Part of a small language model's weights: width 160, MLP 640 GELU.
Each number is 128 + 24 x the weight over its row's rms, rounded and kept within 0 to 255. Layers, rows and columns count from 0. Numbers have three digits each. The size before them is the row's rms in percent of the matrix's.

# q: layer 21 attention query, 128x160, rms 0.0384, rows 0-54,64-117, columns 80-159
# k: layer 21 attention key, 64x160, rms 0.0384, rows 0-53, columns 80-159
q0 095:068100113108122148138105129116110126150103101106081160128119178114115123121143141129144153142112186136130106109114161141128145131080123142131132099123138132159112111104130134086102189125133109089128099124125139148149127139173150150134176170
q64 082:120118098090129133102109100158119143146114122102117156103155135108061124182151125113111120155093151141151097071128140131132112146135133194134132125124146150141108133126116101139104159164171115138115115127114142098134148149141143113108101131
k0 097:122087162128163089101121122149127092161142112116070133147111117118111129133165147092162139116137106151162105124084137130141148111086099180090167164136129133110171103103086095104102123138164101144089081094119140141155082118178143124147114171
q1 093:116109154137157100144134087131125113132082154137124156111190121142137102158137086130128152162130127142115098120147097137177078141102148077089125122130076137119118089139068169138138152098100109102170120113097149127110144150163146113118125121
q65 097:126133152103160126102148128166137159148114104110145140126150088126125126117132088127120153049121144153135097141119108145115087103122116116110081116080080137113095111146142176110143133109139167133134144061159165121093088109105131139119160129
k1 096:123156116126161177168108111153125136094145177094155123131121125156153141094116075141122117127131150141131147113135120171152080098117135123118090108145157167099121105161103152136179161125166134070165131099114132151108145114152123107117140122
q2 091:115147139164124102093150126104126117178119120156119140121085124104125178153137098113119148107146094116143165124119127152123122124156098142117159123134159145155146127142133151083123165177105154151136124169153154118101157116142147146111156137
q66 104:157126095121132160132163140066140127135118106133128113156107120096051108158096108167157097135116123114147179120116073122116139138185100170069133123132104128140123142117149142094133160160151128101137097136125102129149165140147136118126157123
k2 098:110127136157113111117175131103114168098091178105104128167136108128103116144143095134148121183154098122163129089147100128088143133103145135076124071126129120116106111121151172091132107127118128163162132104153124127116103132136142094151122123
q3 095:136073103135115060163120123090107160105161142162161133089108118143128133140117147120117126136100081129092125096146079184119160110136141151119085076095083142160133146169113102122134149148131117142135133128154152142122130167134137129113149129
q67 087:137112086134147175103109068114138152145151152099170156108120140114123070113122105141107127106124135104096098119091111140125139142125102144124157096079110118105093138132133154156114110153114125116072123151139115119153146162139125150131125169
k3 101:128108111174176126147120125159138113099129165128137130118106105110126110176185106112129103148113067128136103158127077146129110093136135151111144130137110117151086099150155100142184131113126142161111136106125103151147105133121156098097123109
q4 099:151147076144140102086114129168134104121153155134145124159160134159132161138153102112138137126109115143111104156169127119102137099134120182149083143119168159117142137143118108119116128106136109139141204137107094156120160126158147137169166130
q68 104:163148135112134096130118129146131091114115159122118166096118131156135119149147119074091141111104134128143146154136166142102127149104172171136106122099151141149142175148125144149125156159169121091112145120151144099109097176147125146124135110
k4 097:152108103147209127138142062159161144117118128087145162138130157150133130151130148136097111130150126153138122113134085115102134146119132129113111146106105093145119170124139168120112146161166141157097157161126110156107127136141194103130152104
q5 108:150063128094134108147163104106162136145105156117127109097114147129131103131116092171166116066163100096149159115127105103115132132134122126143137170181136130093093094156116130147174131089120149121128131103120128148146126156113145123101141111
q69 094:064146139105125141110147139107120152136100130171131148097140150139155097121138126135159127120124154106123161133108140122164137115121092140149127139133148093134140133126076084156117120146067157125129104055152112153150101147148127177133132149
k5 105:109080109186174141121199124155117098130100164110104098116096187110130082135153152118174146106143146108126141113112098157163120177134121146126142136127147113121096112138124107112145119093135092148134151130156152141167114157156111117172110156
q6 093:125139128122135117152132123158107157113070150124108046174096126150086101094117165104119129063097109153169128144119196119111157136156115119111154132107117145130077132139141175135093128155115163112111150140159119120138149091135114116099132116
q70 097:108105139115101119112095123143106089117143133101146118174118138128109125122112144104095143123137165186151145115108111112136173117113160124165177130107172117108113120150069134153148142100156110168173140165121137117169153075128083154108130155
k6 115:091149129115095104165134135130144123104121107129162117154110093126086133090133124141122141084130125171147084143139161100120162135130111110169145135110113179152129129131124117143120132151131099153099112139145161145138125142142153133163128120
q7 095:095139095116144141131135140162141172112149127112118130123147130115116109129129101159139107188120130116136134121137128117095167156150097136135139160133140113127116130137121056104112120135037149113165131131127127144100138105144082100127129095
q71 105:129128123118113112109155145164163128146128148139140136109221152111120094103108179122119104157136168133149110109112123127159135182158108112129129089159115140112159123136083085149120129061143182111145151133130153131105124169108113113130121155
k7 093:124132125141116103138087120133141154132161083103108118108116104107114094106130140128145184152115140087128168110121122143109115150117105126154125177154084140102112148110122104125135149145106134152139135146171132133125134149132095105152162141
q8 094:113160131152146151156130144114133098109167131134150124107125104153152160132127139116103096166134116171115129108167090086116127138131148149153193139092165119138130101120148136107143111143150121132105169159097112168152144153115110095163165095
q72 087:113098146125119161164133114149148104107153189195125131133160141114111139134121132135145115127156177095140127138121106120092089097154123098116162146156128120199119150099138130140133140124092110130148153142128150138119134072123119110128145148
k8 098:146102108107134103126126160106094132126155102180101114119137127108103115145129094080144109148170150111136138182123106108123132114109125082100108160090157118155147144158154105112109134109131129127136136162109151123085092126134097103164135148
q9 104:111115166123161132096091145124115110120133157125105148164098125137167101074160118145156104143117151105104154090098134120158092126154136105127107133135142112148133139129124083120155096140155087151073098107138162128139118147126131163125139126
q73 097:125140144132130148125140135147114142159110124149105111122139112127176140078108119130071139123108112138160119105130123134080140130141065107118120123139118115091102104151109138122103073130077127173174123121133141131085143110149147065167144141
k9 100:115109151142176123116130105139138100136128114119102102118134109129137149143127115158134133161146135110098130147116093075147211125122145123154144098142137106112135169132101135156115154085104103083130110109147115147119154060127140155091153149
q10 102:099105204098141138134116093138141160108156138139110135147085161135149145147114149149112057126098164115098127154147126132133119136110110102123146131120158124110121136109119133105168122137094158183156161124118159108096135140146162138145127137
q74 093:139130134144081118107131146145143137094100117117100146154113120134098160204091133145107105137113180132142138152068151178169140134128161104122109120102108111125129152168114101082147123154134149149140132097105132111144107091133149167117148106
k10 104:120106100134164131160143131173108114137143114146094131132106131173098127129161108124066141151157173145106127125147122113138180134149144148093122103105120155165134135124140123132160088116148111102149159173141178122158147116161112140120130090
q11 092:121115085129085136129112128131142095150103081137141108146132142126120159133130141090142135103163154108126189097134120128190127142096110169143109091138121121117132132116156117135115140147138065175131092118131098098138140118184138114118103133
q75 097:087095138148142126121133150107175126168121146119125134134151139114136148103111108096150137123126109123067146144139100129125151122149122087125123090124138119155124102120097119128102110153173094197168095086141151121149150110167121118156130133
k11 089:085148109120137138132132127114137133157113117144143131093118110161158186142114098127155060162100175107105130118145122156135161130115139090122136179147152090129115149116114151145138135099098115121166122124059120106081126156144111109151106151
q12 085:129128156158140120141096131116113103106130122146168123106166154140136094121136158131143128160105081138040131103107175130140126099141132080123106132142105124106119128118131139106137155138159126138136082156140153128145124129153113136120167102
q76 101:146138155149167105105141130078121133127156100153179113172114178109139079090103136158130133152137120161101142125143149089173101092097132152104129120150169111127135102168149129107154134101137190148142087145119155117149091118123111170144148115
k12 102:147130135139144118095148161063119125119137090151129103111123139098117119128164134139107103071122120159145118097132132142130192116110158125096128177116166107081136107119139099131120174113180145152109110170094111067127160118167095189118140172
q13 097:172145147153142105140130122178137161125136155140077111121100149135123123144157138107117089154114089127154133154132111132152121140115173111155126141120137132145114089107135133130106133108099101134140072125086083105113122137134139152129103146
q77 095:112080144172093148179097113084081144139186102114154107089154123113134134116143156111141156102138164130128101101149157106133126102133135110156134135137141112110136110102136144142159104100078151195114108111142129135175152104092133143135097141
k13 096:109077118146157120113150125127116167143173123160104133106101126187146109144138181134123122123062140122121128118126141105128121121133135143113146116112087099137176137151130156134072118113118091175124135132098101116148116131128107145151127127
q14 098:115143161092146186156136115123163144133134144148143111148153106150133141128097093097145132123161163142125142131168141133123120142134116117109127151122113122139155145152167076139126109133125098161145116115096080158161115115145139118095134104
q78 103:122102078139108122121141123163142135138099172094125106136145145137139113108087153118115130119137103151120137160113123183095086094098105142119129116100125105119152149179145113125116106128116108148116119168153147107154161142094121150094119121
k14 105:118131127115124139151086140107130140097116127114150158163114121168115138107088140098137126138120157158083160121129101140094142112111137114133164171150105091109155124143120108111140117134133168148140097178119101131133129138153121112154100124
q15 094:121125130137145120113146110138147142078077106146146115119113104148140105147108125113138117149104112141159109119145174123123087156142144116150127123128150162137140166165092142122092151112138118138139123145100125113143090133128126110114159144
q79 102:128111173177136093140093160080162125118112127138150110114123127089131118137118175125095150113113092149140140116115168140123113146156161143132139101122142135109056113147143122107112124123154162090169132120115118128124085123120088158138132144
k15 095:148130151122146114130110120101123162139111114105122124147118119175123107129093147170119114135143160154103118155093155116121104159151121123158137098147115155127120125122104078155098151120193111140134125141106121096090097142111103130134179075
q16 100:152147147094116147103137120181138153168163073097121125133165125095131088188143118119150144130143129146186135123121133109123104114116127107180099107098105124129135154159104154119177145126142120127075154124087085149100134140114145148120145147
q80 097:137152109104139146116116129146114128133142097123099135159159129104105116151140138114144132127140089198153129080130141116142110104157115137131151090161134094107122141136116144090126186069118110128104129150124121128114135155124147152157133156
k16 102:124115136119101113120137091152108151124126081109099114170146131134106123176135129093137142098158116152168122140129126166194084107143139142135131091109127129105141130135125081112131113116126077147181170135102108155157121160133138111152171159
q17 106:124110138149164166116111137098117152131100129154174084092124123133127067167095106129131144128133122125152115124145126081146082160101119134140113157154126073139155149106109124148106157169145129121101118131131106111090148174155113139146107072
q81 091:159125136141160108129119155126102135135141086142160125085087113147136080135105102146136130117121142097113189101136135131076170143092132150143128144112147112132117121137144118173136147120144156148157167149139084122138101148167140134124122153
k17 113:099101101152171136101134087144153141109145107099125138121100153165155066155060112136079155113132150102122099138134095157117070104106143112141110179176149134155126147099084144101111118092114138135148141116180106119105137145136166122149147120
q18 093:119163157119132095093161170138136121130114144173098118123138145153076153133134124119109109149106091143158117121158138146104126135105102156142162130155113119127170130108154075114146178104138140109198154112128135135118139064140142182129138130
q82 097:159156159107130107120128115066174117153097098176120162123163129109062133105128130146154097134141075186095147117129094126132081116142123119103128118124136127090151127113120182101128142150105100128093092149154146146079113095108120138118134151
k18 105:172123114101094116106162126096153162099114134177135083143110147115101129142141121123120115106079111208130113116121151128127114093139131091123194118159136124130156129164154131135123120128131120104100189139104121131102147126141120127125100115
q19 086:146150119107136121121139117118118119126151127137162150155157136104093098131110153131132137166119137096126158109128090103143151104134129125104155104143139150119157132078147146138111120128097123152141134101127082190116113117119121058099121113
q83 089:105155150115151137117122131159105150142164096155160110107146140095118120157135146133124166114093119133098109099119118144103117132139130125131104127091159097120173132106207121092129133097121180097136116107103112154094110098133168151109118124
k19 095:102117150142073106163097128113125111157113102125156099104141168106118181108145159191136132076128131108103153104078126103109118128117126128131118111101132160109158147086166112111124178138114155117098130115145151119114149106123128112149138142
q20 099:167110149082148115097151093088107097137119126113104111191112089124105143126117111121143126149126090172116153103099131149165134198124140106129136136114100118146115142159192103161152152149113138116166133124143112135115108143103082125136120149
q84 088:153127142164134155094174107080106124133124128145128131122124122097122119141125132127140182112155081111116135115161095149106120148164142147104134115118150127119097126162156156143127105134130127091126126073131087146083123131140158113165177149
k20 102:161118145074107141118138096091136136135165109133134132139141149112106121151110108135112141135110130148148118154153130167104121149147117121120133134154156112121090170113137110132126109162112147046151125124143125139084139085111142074133143141
q21 088:109122092129131111123150146178097113150140124122177111090148150120158099106115084057147122148134113107166069145128137071170102108127123141136147179146088124115132104122116121114119124134131099078178101134140133151116117173131074161163149163
q85 090:133078107108102118138128181124132162089165141128127145146099136150152093118129090151151112155124139117144146165164140143169108134141125118129081165131101116161140110143102145116118120157144150131139095100117139121140156100128108106143105132
k21 105:159152112089119115122165169181101121140125140175138100149105120159124135151112110106152121133090138120110112156146151151131119136133120101118145119113139136128154138130143123162101102178149122170139090127113126157085183150138101115142117154
q22 100:130124106123094148087150057086072142153114112157153142118159165109132120109117138115170099164135170107094120087113113133116133132129140151147123144113136148146132147129135097134103134164144120149139116147090168154115140104059132119162130103
q86 093:144161138129138120140117110107093139192152145114126156099119125136107131117152097111145098141105088126119123144145140162109145132152139152135104143148148118195124164128136090164142157113154131104125116104127108152129144147097127151138087132
k22 102:128119098159094170125159092125083163122118136127118148157136140115095170138124114096181122104146124113067168135160114143148158130138157177162163115123146111154110106120131127138137132130156117168120101134129089150082144182088095130121111136
q23 094:125113122085117092130159142106134118118125110148137154133112141113093090166144103148125108105129167152141135144140126132145113132172128153150130077113134139159096112174180141127124124147133149128054126135085148155118121105131109135087076114
q87 105:121122156114116070178144154127142151137169102130090098161118132095124126131141136093153124192102124132078162098109159128118094114147162145128144100117117106125118102143123132142135164122103139111074148147131124121126146148119114103099127124
k23 096:128117114138164115156156115130090157122128156080167129158165097109155087118125109110154090131137102125148100101157131111101116121152122134178130156089100154162129070144159088115140154090105134139163125112133121144127116147126113115115119127
q24 090:131097114103123136126110126090116132111180096129160125154144120138088149130150093134096136113127122126148101158130123078153113148107122125166148125090113127105142125134123114162109094102137113149154141161118135115118145088103146147120152155
q88 099:101116100142117127149114124145141118127163125125165133111133100137128147152149166118136108148130098133153103143092128127159158105109108112136133165115143156150155114114113113153173085117149099161144145156135116111158139154094112162094135151
k24 103:123088129135134152158101087141156144131108165111132130090127144157126161084121128135121172153105106123154116117109149143143135195117142133150144151137145155134106063123083156104115117099115113141129149131107102107144118118150135128093131176
q25 095:171134113153122068120144112151088097116167085138121100145151144124119126099077169119163186171140131134086125131091169175108132137162110091102143136144106140115140130127094112146114099111119108100100117121136136117127113135114138089158159193
q89 085:107125117095152135153098109120123163148112131128109111113112156144134115086152141136127113115144146111100137154121100150156115150119130106130117121090121076157144128162154097127145089126113122126128115134127113188099139115171101097151123132
k25 091:119131153128127143105115085127097144174178140183098168123113111110119109104151196121126177132145173098085146118145104120178119143115138093101104093077089104131107138090142109115110116084130098118110123132126125135131145150109137073106125162
q26 103:125148141117104103101161120177105143128115166100152117138124137110162148153127087143202136119127068184107136108158143108101149097116162155093138177134169094112141118151125121114126124170139150098118164147096102112150150113146096147103126161
q90 104:157138076121115099130178128095147131137131127129107117114120128118139160170135155136154120142109120140149160103112096145078174119113126137115158102146095153100116111112152164105110138097169142133108128120092096110141107086133114124138154166
k26 107:136124111113073144140141094144118147129108083135156129111109115123126132160131102142163127135110141142137108141125138102094150109145117139065153147103134125141133131133127119108146153121153129193105130102099100083126107135126110174126111140
q27 096:131128140134151148151118130152123148056151106120130140122117165124151177126094106149146104095178145112116148157101137137132135121131128142064131143135115084152147151159127148132101150130198134146109104123119128132106103117158100138149089129
q91 102:183136119179137146145152122114142128104130130106144141127156153112116134111117124144151156107142125166081126124146148169127083113115127111138118080118137031124114111159136162134113113162139133145088150156056171152117140167133154120147130126
k27 099:148147109150158203128165101115144139127163102111143169138133153113097156107106099134100102106130149110104124117088153143094127135134138084132089105104124065114130144143126106118114126134100098156064134115113184141147132158110132132105143145
q28 094:134128180115100142164120104137093116140145070159138110116230128116129105119093132150112135103118136175157156125143137104140170108108152125092157121160104133147111125108134171092098118120149129075096100113148142106120164113129139124077121115
q92 097:155156159093092122120114129103118099107132134157100159151156109112132131103092100157150135137146147123142160140155123154119161152116134145115113131136131103163179043118124173166070136161128111105102141128150154117109125148124154127150131061
k28 100:130132153138111154125125114128138076136140133128132119133177109123137123112128092106114136140116213109147159186176158140136161103143084121110131075135144136112113134095184100126122119146095144101113117149166075106132144156144131107071156128
q29 094:127114160109163132109134131163146112128121116144108129119134139124126137125141168101130147103130110101112165145108116089126110129118145133086102114156113086112149166143154121102096131108116110146131129123142155136141142150133165141137085142
q93 093:123119137124110144103105176129086133140166147155136152106116104135091150131105182135153119118115148121134165119094139169135117163117138147134119118133150124099129096152111127134107119083114121132092148124111091086145133108135147139147110205
k29 100:107087132125116124133158123128124140142139126132146159125152159121094108129141145122067073125149118118074109112145122108084131084111136164144112183152112097071141079158124101098126135122141109181128113103166116157132141109120149124145135162
q30 097:155136098129085078123088131093174145145129113150116108105099142150131098127144103137080100136094102142108148125122113155111153126112118122153135103116117174135153157156192098147103178093133119147081145111168118137112141139113143127169071130
q94 099:119170121103124127117121135150129127117150134159125110132088129140179087099114100125171128138147103145167174129128069140133107139129115135124113147121106135130155111122094126140122144134134164134096079111091155125109140129097142114147139119
k30 101:133128118155109092107117142117129105122115111118149142146129142124125113135126102165129138145114127145132089122121112146121094118133178170148145132115113143128109146133145110084115136092103156124125119114143107137128107119084159169127134133
q31 102:135152133099125122101092131135109117124093177107132135119109128102106122113121180132105101169127129133138165113103135146100161102134135174132126136168127161125091106106149169171142160119102137133104104123146091161129144138140134176102123156
q95 094:162114109145128094102073139165133127148108123108104109093140115136106098128151151123103086154165138148191145130114145093140157121113142176111130114150137113143116131143140105121150136114120168133150140157156141180143151111118094119128158132
k31 100:147150157155148129127127160131120112193154088105109133138131091094145130128170141132119095091136129129138144164116099091166119107134136140168110169119111119131125105102122146129121119129119159129121091169112156116096082149114152143150105101
q32 097:120138104113147134182099132132089109127128188167096144160112154144129136138075106111130140112073144127069131119159111142122116153151147164148134114137205119107129125138112125140174094112144103129125121141139113125130175112143144134111162103
q96 099:140144081095153135137098140170124111102094127136116129095154128091139110111138148162150140125128114128138103070142117140117137130160144149130152141123167105112112124112155092130118137124127134118172163143103104121128108155133122131141098088
k32 095:152142139124149160173120093124140142140144129138144113173152120185196139126134158105117119124077152148106102141131135110143119122159147146129136098153160104123091145120142102108149127145169102157109149131128114116191121130150142136122081090
q33 099:116149135162097137149149124087168114109159133119160110171169149077127105154146141158104114143134126120120080120119125150132095100101132129119102066132128166068128134167151142175166084179123131121171105130117176107105154117112134156112159143
q97 098:123108152159127149124101062130154177118174158159130133121116112140126143100180100094114109114171094123125131130159115127114105155105125128115107094144130115184077093129097124147125075173180118115157131124113133112111124134126095107144163171
k33 104:132154164177109143134124117121156140134128119111105137110148173112143124126174088141106128155145151140106138134139094133091108165119092129083107157088142099105076083087145135126157166134148105109195129155113154139122117133119128180087146159
q34 089:142125116125123164139120125128137098105119180095144108151122085103126084161121132101139142115106133140168104062107164138114106131174145126109110134115151055113111150128164181117146147118125162108146098131143090130143153162164133142128113140
q98 095:116116085139133132147130105075120140130101115170104137117164122124135121142109143143147127141138124115097097049150119101112115131190112139111132111146146131106108147085112166137117115145127118138113152114130095134141128135131147067107116149
k34 090:109165125129108134151193128122185074159128141124159136133123090150180103143107127128139111158133137116162147148106102143127139157147129120128108116093149073144133109087138101109156159138149106126137156095130119086099099140135101128155126124
q35 248:150162131144171134127082097139131092110111138148100100126100119153130168121091156107107148133159095142127179114132157144101124160105130149134137097151183142143122129116146124134129114113127105144104137122130106118156116139114152124132155143
q99 227:145122164113127136132137155148090093132132137182146073152136154122162119128099130119109124131144111170139126106126104132143096100131127115151125123134146158140110122118183116109151089070103103188130121160115097134140116086154121109113171138
k35 112:141123132174107131132111151121115084102141128081159122123130101143114075117136121093101165155131146136105112146152091176126133157107116100123154114134136174194089108162163135129141117119125115142118163146091118136121116141179142140124187152
q36 103:112144103127144118123163104152129090069172133092123156161133130092152141133150131154121122151193097144115165129098109142123095147106118162142154125127117143130120118113079130108115196071135129164111129093164120126147123133139117130156156109
q100 081:131122112104134110119141105160120127121102103073104134104142145094121116141088167134136110118131145148110131134140146153097143144127129142164175132118138123163119074121154178122113157107141151168123102169130092119154144162136124086118147144
k36 101:146128173143131154125098099119152112123163047101152117139150123109118171121128101110127131147144108135096149158068110162125125141137110115087128137119098136124144111146129180072134108139108072163121102158092158119138134126147123107146155115
q37 093:153147095118170116096183117144086113140177115136109154136140116104137072169130110171150148127117159107119115170144145103113133108130148124050180153140135116128154153159110129132122157124109160106129119125105118129120130147082150128130092143
q101 094:115124099137121154123129122137098132095169152139113135182145075133132095129166113152170127119090131108111080131136130089065137115126132137114086134149170148148178140134140076133145160171074133092136122136127162158155112184109155145132115108
k37 094:134149134082088127138209120145106127136145115094089158095158153111075138119087141126097096086142089113122164113157134133102156088133136099103135130126164121098130112110133127093123138126111163128114178144128121156144139130101131153142087157
q38 096:164120092133138133126134135142093109110130106089118142131128111141136159111130134129142159125089112129110073112137126143136159146112118091128172132136160168126100170146118129129148103108116149174131138116065135142136149176097124158103118146
q102 098:121083130137089164124139171154143143159114159159175066112093141136114138103129109161077130099118102186111118140106121132107146083110117155140112101131105147134092131120118148150149108128123136153137120169118151151133119135096090092139125133
k38 095:082167115140156124133126130112082157150195157148127121116142148110124129138123128140123147127129128124142109142134140105130117199150121129140135146105111117152107144144088121165115156138152116108131160119125108155186102157099104100132137104
q39 096:108104139132147097124164122107107131109130108134120138115164099132121100116144148118108124128101114115159126164119113118121152113142172113162124137148093129101166126143093118145149140132127145108119157114127161094062136119134164174163081108
q103 101:098123116100097164116115105083112136135116114093178093154169120094121125088140136111136102200117146124120100150117135105122118144105148139136153116097119133122159068148104121144157121122166122110129170135120143115136161142123131126086161107
k39 096:100136124125098103114097087132093107123131126116104094173160128116099155115123121122088148127101115150153128132133119113094161135155194152131130134097146160133152155125160166119150128092165084119126145153099086138108104090140115150115125135
q40 093:086117075088151142163129121130145161179089098155150168143096117117133148160111145141111129127103138139106132162154162164095145111160146108124099154125121098152144105138096103139141136100128137117144144110074143133171151161165083126160106138
q104 096:136114089116130142133150099130133171143156147140197100129123127156143134142125176099129129163098117135118167113144125150141135086164142133148128097116126104132120119131132100169153086095116116153161133145142179142155088109123161148123131150
k40 087:124166122152150125137123089171121118140168097111181162124120105142138143109115143120140164140123160140158135143092112168084095131144147130154100133136107080103135142097121117152128140070078114109138121125119135142166144121180138149140102140
q41 087:140185091113114106149095123153145119091141132153077146117134129114128093143147168126100145093141130134102141151156124109130156164056149131138153115113096176108126128130136176142123121166181102122148079158105089113146155140120094131117112121
q105 091:154109096121094122100098151089106095150175102115150111066166133118103105165140118136133106111116133126146138123168161101101171135096122136133093130108130137092150135144144138162138101123148144098122138077124144138124127161149117113155139164
k41 097:139163096162098118147125079138143145118165128128126187104095144119128105164158137090126103115100167116126143165151124126161115132092095123127115116166116110127117175154152143147129146158083158072116133149087116107123160122111171113126125127
q42 090:100146138119110114133103139111121103141131077159174160131122164167146103148141128140129122149115110133140138141064157148108135177094101076139119149124117116129120134133134164137110130134108128156120131107110137146136124095159130134122139168
q106 104:170142127093114158125144117157094137132138175139123106108106136160135112150132111100077109127135105107102136118108151163119139139120117104122119172136136112124093116122138160168114119139140142119146127127138145131119112124131118154135118190
k42 091:166151152124189156153119107137097107141126140117140142168118126117072118154153083123124130132153145114095104147114134167136145159107138151141108174116117137143140136086162107158116104122156176138124113107143119134145088090166118104108170102
q43 088:101102120157157130129090114079114119111127144124155069113124145107100112092099122079116050100107134131104115127157109114162125137120160115098144156102104107110131147136143127061125118139124134132110124124137120134108092150126122150138170102
q107 098:104148162176148142119131107157119148135122159150130149141118142146124119150139124098110096135171076133106101108113103120100121154136136122146087097114108180166135160128118146150091109121118103148071126093169170117075081095119101112122155098
k43 102:149132145165137130131101122148153140116095166152166137136143127141106097138149169127143140137179153140093121156102140179154151107108099146141092116072179090139147124117116148115151105131102127137094143125128128134079118108148166126123123098
q44 096:150167167161120118151083127114114139105107124079131106169149176114152118155143108137146124128135131144098145122130083149125164131176132101137162118166123110142128184129107146148140113085109133095107148157125114101141097143148107114135114132
q108 093:103101131128114110132109131113096080166128108131145127128157113135119157134156142112159153139120140130133108152137117169130176112089168112150148168168135114114158122132120118122129117132123135093175145169147129123176090134098135191147153124
k44 100:124120139158099130108095108125138143108107129085136117149146143142121136135120106176144137149100120114092099148128143163129136122121105158175130112125119051146112145115097124151115142145123104131135145130153111109176113132143125156133117115
q45 095:100132167142154155115135112102097111155116138122133114150147111161114125104112115109176142147120120126111138147099104129163067150129123109161125187194101127125166105153117180110107149153148181132133153152136140116148083176109130138106126111
q109 096:121119139179167149150149143080115127134141102161085108118184160126119165119115122113114156146157079104103119112156118105125105111163138111142159095159096110134117122147102149132147082144149135154105143135130177138131139156118153129129121147
k45 102:089118126122166146098132124086144161162138098126111092115123087119149067131087171120158150093129137121111131141077150132156113137087096123112104150116120111117135095145112142166113146145136112115134127124145101099120131114101121130143120157
q46 102:119122115130101141119137122140137112123150125094180141109114113156120140162131163115129161136127176151117131136168117087120138177138113075100167154146113098119118094117142146103136123134135125101137144122089109111081101125106146139121144161
q110 091:110154147132114122154135091142150134157159125123150135162102128096177136136128113116122132088126114132114112150135152117057127129115127154143162147112115114093117128153115150116119119166137129104145136079085154144100146154112130137132151119
k46 100:104098095126108060146156113137146133108130134114141167107175099130137124151140155145111101143124160122121171143099142140112140090137078162106114125144115116130083126105127165125141114109137109119102156123112137123131103111107157129155126113
q47 097:114130106136124135128140142131083135151177126111146098137114119108133094127106124129148106119126184135115154131175114097094114144102102131153181108150124152146128133116093136130130119130098119208127099140109118167127127103127142163143128130
q111 091:085118075127137148107162111151137160149158125147134110142108145121177109160111113101116113114119158132093160115202117100143099138148106138149121118159062167127120131146131151113121106137122157167117083134105133118126162115163122176124120150
k47 101:140159108091136156190127163081072115162111096141089121159115163139141115121117114076121123155113135115113068126135156129146150129081108117124132114146118152097107143147137128124167087129096153188132138102100147163158113107141147156182127124
q48 103:100120063128127111140135159130103170160139130121091164149135130118124115101140132141101093166084176121089097139151114146136133151149126124126089137118125164125157104091148109162119139131103119121126115108107129145101166130139133116069135147
q112 153:083140143115133118122144130091109146136129119129105106133087113149153135126127133141144108135140180093090169164129181142148176117126139101130132189137111103159127116094140099127129104155146099077131119119126157119128138146127108146093143106
k48 103:108125098102087116124141168149094115130136100156071102120128081140141089127149155127132098127135118134128112147121134134113115138120091090160145135159109123099113164087151110110126133115090116103097137142084136152100174151153112119103171081
q49 095:105128117156170131180122134139156114097160169123148094139080123100157140139143139093149188128100139148124154146119133144132139164104108117125077095113160122167118129151152103148085138168114123149140151118104134124178143159114120169120087122
q113 091:084128114109173122186140091076129130108131176073121146145096114139157128130142157107115112143120119144117131128116176101130153127165127121140135169112135137151127134164109118114104120154152150171111076150134097142137151142111107097126129088
k49 101:124136125144106138121137150139137112107141131116141073143119110160150101129112098165136147167121120137135112090137180151113150135111105147102117128120124119129108151136143118123089089170086168134119104114081130169139112132084075135148136139
q50 095:110091145117108153110115133147102132076112120099110121165082092089091143138105116123131135126152119102152098165086152129102135088114092129164152153104165183133158118143151189143122128135149131105092139098059159147129156153121114093165142146
q114 088:158070156139110104154176148158130123079138163082169084187128073102099103137149132140116191132136125103154108150167133163124125122127120094104122122132119182139124143150137167086132160124173133090161134126091132104114127116108143147120132165
k50 094:143100112132127120127152138136107142132119141141126093143130137120145125158127091122142152139167128149147114100089138120136105101152122131163126166126124156106127150162142113123126117196141110079137146123051154072168183130095128136131139108
q51 089:147138138112127150156143112144135155141144118105102091122134150126113108169119161167154132142134119160107140147088122154108143132132119112129068132162123134115144119119172102146129121132164122113101121111114144116140164162143146106086121080
q115 099:140112170135125133145099157180121163128122136098061094119120117090086119166132169137143104134170114127079093147128142089122106160108166072115135127153144096125115147086125136141145127130105135146078151138131141126112136161131129105116126104
k51 110:125129139190111105170156142157083092133126118109085135130077161137128134153087160129137142144112113137144136132145101132129123120128131133134131155102086195173129153115130106139141094108100115114093120134133150094127105125141119100108114107
q52 100:138091128105122101137161137130112157145166114087109173072108135132124114141148090110100101185117136080134133139114115115152157105207109084111114119132131106150071089123110118074093126143154122123149129146125118120102134115154091084080129140
q116 114:159140108104100107136160126198142140121133115115170156121129103104159169132172143123087110115118078134161092104149104157110095147116124114187123093122147115111088126109098122127127104104114138145148174120128105157106133143127140130166072153
k52 108:141100165139137119125106117162153125153120143115144160138149139113129093087110116152061125108118098074116116119145120166139115098133098150135156129171085096106115147126077135127090095127096151143135064111165118152126132152133135127139160103
q53 086:127122093145091100111146135152139124089114178126158183093139132138088127101190164131153126151122163145099134166109115091160124130163152139141150164144093084140133125091103157106141140174143124150067125134125170126145147153130098084131135097
q117 099:132117109178142070132155147128139112120124131145144140119141155133104155119150149128153152170126113138178153119151133126110167118166130132104114149152110122106151127146123162164138133117119068154162151118088138114136155105128122099134122139
k53 093:149112157145119139121108092155142083110109152149119150143127104136073185149149165150132106114122172161088130171115130126143139107185136124115059178171092109167115128125112100151131105172098114118116112145155099159124129140118118131137125103
q54 105:155113134135126099158121130100094083176133081157096146103124157127124159136108116132142163108141094122092117150090085130171141136134158200139132125153121116126134145172127119095078092099113168153143127137081165126113102156117087120154141130